From a checkpoint of a small transformer trained on Wikipedia: 9 heads of 64.
Each number is 500 + 50 x the weight over the matrix's rms, rounded and kept within 0 to 999. Layers, rows and columns count from 0. Numbers have three digits each.

# layer 8 MLP down (transposed), 2304x576, rms 0.124, rows 18-51, columns 384-479
520445480573550418432465487426464550547424435558485526657430504457498458496478430516496448408579404495476421493520538496535533472439500482526554509509556518558541589529499456468429599513480492457497542478445430458597617471587429508533394397515368486576472365438491498535516544436462436494
476547544541515573492460485475504566537505478515519531428558563491460484461574461536484558604408523492443493561497511521416442482472500446540521518473529455495540395450465534373470503483520473487518427415488509415469527537520556441483515475556494609538514452506475448388531486469509464480
468395499553566416597503449564437528559474511495437567508542489429588513531524414500464561534412526467454464470513542463420494467483511431487484504575577467550467562532521576614471458489531454451603484495505434376524486435467488470587498548407534437556446622476504557485433374498437483601
555473569522490488495417422501554406528561575488473557473575471527493437475440470509552459545520492513449437541477522511450534466527539494475436555473554528524517461519443523497593496552542489503514583550522457443561532466501489504507513515458520553505546498595493493497453549399532475564
486367553586552453480535464504458530431557500460491528415465448514479552522601504657450456558490494458450529491466499508490502515469418514493476572569497508494405444473590473476442442434513465486501478545571460477463536586453500430525489472349413445494432531540506527364456595515577542432
427523462500516369482442442479558474514567598411485535406470509558456514625470423538418527501380585508519429572583439449435531504490517508562425518455441510518524492506474492523458480446511488475595530475593453484462468521543542503430478487620468421526490435528463490487416512453546396461
506508449645454507474454611488507496608547509514502538504494513497510436505480520506540557474566501494485494509410526510474607533455475492438376513484517628549421556542533514546426539474499512519449386425531545417606466512474490385521455533529452460609505511588549543603470432636507500513
490540531536508469460524528511518422462531515535526515414460458421529466583492442534492492534607497521433506495486513497505554540503547396565535518479520442566546518519514593583438511433574570612612489531560483512492529535532423493554463516408532450510434471498483471543442553616505465450
482393488482528545521488470471417533464607510431534447516462499530606458565606474511526530541461552541463467507574514463537533394528571524541508479493611478454521564561422455510538418485555450546554537485517560505621402612508588444515549532525556524452466538438507497445550510498487491564
521472434532485499425454508423520486540454578560497540572511485426554582505476561518557478484567526510469484516516533575532533557589528482490549524571502394537477413369485455399519487560498444525547444480511555604592433446420446607474453510568511549452418506512505510453494435434440454591
539479404520575486496470419462526510526525446506564521567424576458477533520563507502535473466537508570512445386502528453540526515567518467559493556563472504535516503549501492525548556540520641451424518618533508475416483442535532516434413443661591505630482484462457512554513435566502482441
492519470524492516479581519464547477492552547533578472437449444530461516462567472537462502532472454492494588524582426393502590550442473511568521450510494497543511489483520518488493535517482531441540433542508491533516511506553448508525510430545485469489459497563520515475427527539448464460
541450497444578503535526445439498422521533459463410615511570470409567486487555510598424575565449502528453574556532398543519542454583527504507527561466505494505534568563434504505492475541511484438603527552555439487528613548546524568544577516573515457542524506522448506517585527412516387472
506527468462502480564534495578569498573444471516561446536525434460467483526547525579572510491543542450510459504607589530480447470538342471432463467513522496468514407499568487579493457487529569442539512530491513458495463510571510549432565471587447505340512520572532515525424535437483516523
585461444466449436561468546537529527503528541582489471422564546498431603549515469485540548536512485628495469524500559427406488455480448532550489529560519466523365497512498525579521427564495484524522440472543499452515488638581532509538420455509498544538500535499524428538513494515521390435
535447467473401476499570499593513431494555470497413516423448520393491470487525458541569597531403458462587499502485547483490465570480490520472379536573585592629483441565371509537472401426508472592569582502656493501452538511525546464602441430582450502508558409446456480495554496391413604419
545499563484515484520605504402439546469512473466476443477406467557523503502500482449553543544551550483627472575449459469518510510485524467520517525549462519487436457460492589464438550586579452509444469475551497524469515457419476501468552451465536500484563558433590563456465550480501597480
479519544505525461461427493504506551486518512454579463416442527579590407460506456508526455495467544522485519520553521486521528550478489433439455500508470514490452585434424496491507488489543513519453535454485509490548565473489501512511464448087512461409495494393434509541523489504460486452
434383498484477469539551496489481510407513531498506511364486480480431598439517473523554418483474432481522458482558475577480678442487405522498542460457525529503477547418553510502491526464441405524505420479478486472515445487423560560523499490394492476460392470500526408566473513602544515565
550444467469523419522582381551502447551510537474546545648531613579495488438539526518455528458546512468504500415499484463536436512432456377488534507484440633519631441585490563380507490349503576499477510550488510463539406590495450456488505495463521465487442554559561519559650604476413456490
483538514496521472501476526571513475481508540420500483441487539396475408368541478552528483606490435411571557536489551375497492486510548510460455477563523435591493537392524515542462535494528441495580566539418523552450609587595504542454461491569540424454408531492473521505488424567464468517
506482449578484548429482456583448430522492547527508393491462663494441486511535447375494509503525591496457543479502512472489501324519525575461489529427455518498488503416511513485527480464536556554494483584545492516499438573541518523439547453572552448516471380518493623497425488448491516470
531465487454494555615540485437509466449526403485492469487456457402503447517433555564494443466449638624426428548468441517509424636596461543510473554487499570560484383499543556476432442473412494452479510565519503483465422521621540487540544558601529489572421545524328495530455441505507486445
453446522574531474611599430506552575491488491522550491457567537469453518505514527500433548530484620567515500528515505558453536539513481476594443518519472491538451562512560419497518498465475471606482540567485532507437510518488537511523545400569490541487380529425479495424505375478512434512
487502533523539525553636504473493536497471456532487515495480421593614570413558642464500457428433479538504517514538601489489520486414553550483532470498449512481524520543506482563623494509546469477564561570636534500525418507626504511525451472493593500487549379520535574417538544492586545518
608515466395463521429513426470440561506608486539558535506483520512537496441508377474531470439463512537487479488420432480507524535538385525538484543560565407417558514535563464572493423487450495464426546527472452447474389494496589508542510485583487491456554496482491505539503427477434438483
410440580614585626548458505415503615460544541470554522529539524604451519473512488564490491478619418432438540404486488590479498601359567483537528495512523549506464479467470426433456470483537474437525588462460449495540421441554480502479602423465476515518541492407483484525557393452515509412
550461492514464528482436431436452468492464467476443398540410523526481551461432482512510454511534451430603460517498474615486541409472467442356468439506497620526414495517548467479449474552582539570508471434530399547371421562583521580500502541477537502491404533460414413542585481447583559506
561475522526483429549527561597439490516529480473431522493502523485490481444495454487450391563432549518507575487517532466603523522512567481472498542511520497531501433545673449512549518476574487544534484414472406517554433457497511552605506481450538420488549528425504527500454504451420555480
420444599456484487418448506555402457405404515491508449500502455445474633607445413475490478511504479364517507516491574403518465510444485440484468476444440588574468494492501574492472509547505552526565508489495505456452532572534532550526456473469447546535472468530488515491542544480511483492
528471467491430504562376527542447398472470476591545464472433497462484532497568525459424618443532466392520478471577500499546521432478439539516578514393507514538489521534489510520556502457481496509491501467504604512540499468494489591516465499427465431440522506501524525534457551480574509516
463517411493470530452443508511509466496531376571467433537611487479448560511625449481487523580515421409491464498501489515552468598566544493513446462494611500510438565569520593497454409460493468516464485496601514469474542501481556514500526464542563613545451473481500464417432424328630529531
468471428525522406596487527504417571511486418433499423451389486515484477538467474399564463375447580460507465502401477523515456497495450512416447489559542448493468388451532485518546543556482446593454469460643484516546473484579502449491515509575516523515499486467524494496556527508539459548
569529587397513469437396557476512491515494514465475474462459479509499557547582526490548540531510450459553574479497533491519500573515549455542519552587538485490507503517481395409417474488481525534507528547401491511487490491504483531517458478502558413484525513533519479453449531491438553513
# layer 8 MLP up, 2304x576, rms 0.127, rows 19-52, columns 384-479
487527569493489574557455521540485557483469361545534526403448549494472495563562471512420522487447550579490449522445453502512404546498524549426616582481495622515508525526432550525489486535532510421471457456536544482524433608531491519540470469478516488525480423468408439492465568487497507548
546520532512513441494529454445524426550506369474514495481394511434400447549535430497527454544484440406564530512488564545463510511550560493524475450519518458576492492493474489557470568530528517376601613456501504494517429505450501536495347466541515555495493462542451469488463528576484554475
571437464528432507503498547494574573519501480530546469480482582600449414519406511534538465465491519478433550455474560469413489463520555471469462546510503435491545542479385564434533508401549576556472612471580373422553532478454428511513497371525572547504504482458534556490560529460473438513
469518463486503533427502539453547519551478540517443513444558542491472468581422549565458551428496576594529519518541477515553509556520477532418412431522404479459533553501487479500419566434555501567489486480470486476458533560422460467509467526499567589492491491530506548501499450459468512446
579457469509519481581443543440492442489526483553532528450463518568443568569497553541464479479474487534440442510462492480477383453428550461467600428426497561420541535505510445557557446491489496488485499501542400471511460435543537522457484410588508479568559545480534471567443555479462388488
386521462577565535445462533460473529459486442460503502519501494483462390446554531451458467517504563561508418514534590495511517483501537493562426454536532505512470471496483503512528593497490530445589493579484524563513450474475405462367439455411429488512522410529401497488589544530484490468
491554492533559499540487520541510399560483451474492564462525471423552540462550482612547476458534406511518463453495494539586510506531524379586512547486544536475553506452484580485505493518429476473568464425498495496460499497407485623469558483537570455578571519498436490449467535554411499462
568458460507578481566466576429394603424553561547575556539438529464554524497623504525550605532503478569397572448491534501490463527521411535481486502417447454473451473501430505515482521491522459532545576444451468524432531486490465533618587448577510451539548536386566511460465432439551497500
547541454506421538522544560503506549591583593454537450606536565491483497453411559508493556512613401558450488506500485582532446461494503507475460454579575430501541416470589483511513367615491519517487485556387494507595496519526503472472524644587502510531457482414515625516495398392453508496
582414469465423537490415456509547502492493481503483527514486419542513477425477604545446502511602501435566424505478578514528446514478523446566570524568473442533463477497602492415457521561460378547560512547461499497526497461470418496396434361472478517500397493492508448587513407530457456486
472458552496484548488526562484506385477478536505540500466518494401505496458367519486513449577433503521440527575460478495498449521521505507514436518549501454510464579478462424559505612488418536502566446655556378553519443504525526453455495491558513533486480520467441521574522488425518514494
420572526467455676522540447469495518452499383435491515551549539363501439536551496507577563540430549411482526540419498432536600479497457484557505508409508415495491537539498532576564550489522553494568496464470586485514560534561511563525550471560429542454516512446532505483526445495468560485
596523579538463515489442439462533511380532503466497430477485515456484520513424444500474410474426477514499523487475579486478493594469505387499551440563493426329433416531498545513601463500438590479517553554493572607522533418603473509501493464571482548474540504547431485466440453540497487499
582485518450480535485508485491517541450516480586475524562383539488545609496462483546438475517473539580484584585515517375544508489477447485502500477505569523601561530527525546411591446490538516511475473440588473468530452474494486512515498458523449419528473456564485637529494541431539468589
526483500448474488516499507454519439425470603524507529621580592453453442416547547450521484465478467500459538490526446462479591526575450567517498524560531535550481526513525612483438502410459452586516446473519494488478589476530511506544506524533598453552521457507453480497561492443491459417
485568452531543507450532514570556511492437414393596553524497493531489537450533475543479623566529506447519487455604467563484485510536463535514476588466477409453560470543423533520447602528548489480559436539507413484480503339555459515492470563499456561527517558521521466460583505466469598393
470373528469476486528526487478493477569541492472455495502540566495336488497483398443471497535573509387516511499337529559570536424540487574509465501470481455541483604501495513472497475432491489508549526493483503530460536565507525451447576512557510516524468556504493445465436497480548447532
528573499542507543479522504483571464498583457417469533471507477444483499632489537531547499421485573475561464444458444476539453535598513547536559490541508464545554497471461567447562455470471594527492528525485461421401466429558462451529541393488518566592477569581487652393491476522369523416
501478629530478540481566639586535418386517545489490418494495502564503568430484504444587553539487531483421508571524555460445505535511455503551476524442604508510553555459486417409453488451453492454502453534490473564511514502387530493419476489453463529489526495537489448473558412492539447484
393553447497536516462465564452631438502445468412444510539478618455471400465546419492556496419527456458486506487421592404501560567555488505525486541476435543471565538466544517501397538552506520557491539423488568446497554484483540465513542485519572520572506520552539477508543475566524489537
470473494622426481510468511465428464461578585482511513503501471516482520454430528479453593568469550513466451406449522452444510486445474622412356510535442372435472392495467468547521479578494570475449567562434556470478466623497493466453585372646490601524518502440591570519542548472514515523
536487581462379501474520470572464517469564562559467400560561603422479537565460426410491520478451531545436497480522601449507529461520509495454508555532561501436476526523465515494651631460448535429536450559529522481434510503527468553456454464544400493544542439563547494543533404627606377456
534379471566468443546522492638518499623538540455588566473496440403536453474491478587514512525472554522454499561499498493544508542431541536504398551443489545533506415460466525540530559480458358514566425515450484450490477501407513491426558472534465546522407479423537499519531479471450469513
522600471537534540436519439392619461432396532426534469416438489531467530631443632414420453539488453521568463486599492477559503530584549459472540516446479474555413468593556479469490481577442481451477504474575593486469482492427523562499469451552448520454444386573455524431509484533482534436
461519484582493491412463491486488592519600536473518497472483424429529555479559549545536596485515428491544529491348484414545491529505493544576505557449551499479595457460557459534559526533508528508569583502468464438501560456480457457480502483472473470487460543496443522462492402461479389565
482490558498375536457442511450637536492603526555528479512565504381489550367523542523486528501602477444478518519463443452604454469494606517497472426598469525498449368440450466462503514545461546497533537572536455488528607444567480656484584564502504532561547528496454517519560530428535466408
551420519462428491569514567512504420524547495469446509523431487555538567576593597579471636520544502467489499459501494522495553481501494557572520504623446543405486508491506535441456508575450482489526456479471484451512434445559467506461547616466535522520509451453427558432429470517448453436
447532534519411406448538492511459488558518502592463462499497467479455471560483469503567478477547606493510461510554499430428439522535507450416540446485555432482470574406511481482576526484576427445469393587529417336542469470458541575510455589554499525630483524512506587502574454480424468455
514460426472529560517513537519520389465561525537546574473459473448548509495497515665629520399547470624454498554501427598536503482554503463480519494480534472392567490412508525484518451609494573434521513465589452487490546547503466474402466585501523499502436510450484612555410538469522521413
503521532631517503488408571532467487495556591482407571485359446539505555512487483475417485505532503481517453529489492531567448507528525539523498566445487497533614495447541478493476569432516495472523462502530520627545508477421491546443496438495395510447539391617506504544515486513499610453
399502427481582521447491508527543415444520508588438431547550447481486480408544478471526515538544429538398534448425593582552584510525539478552525621422507517437553506472575469509478505467502528538428486507527514454532602435443515563508563444545482589416510455501475480548528544538460479589
479588391555494412503499512568513564420520467386492489398578463510496506573426503506391441404539522460403530444479593468502490525499472503546465525457434491444479554507535552450493484464467452606419448394488513558471462502474518492489390443481547535494562495474487506456472461549490451531
503469583496541440459422467433498468398508409505528458561452544487577528498521488466548465528519399465491507482495541529452501548500612455457496578498524485430489566470507573481450604448540519444517525561535585613431591450373419501477490363532562566479524563508456479524525519450576468474
504523509501416520498493561554457493554457546586504511469473475602451518590566528505494612498454509471599609463525450485393507573486452506555512555555546528513546475491556525494473484461404458532471549540454545528448554508479485446455537464466446584577476453481527502508546502358454407506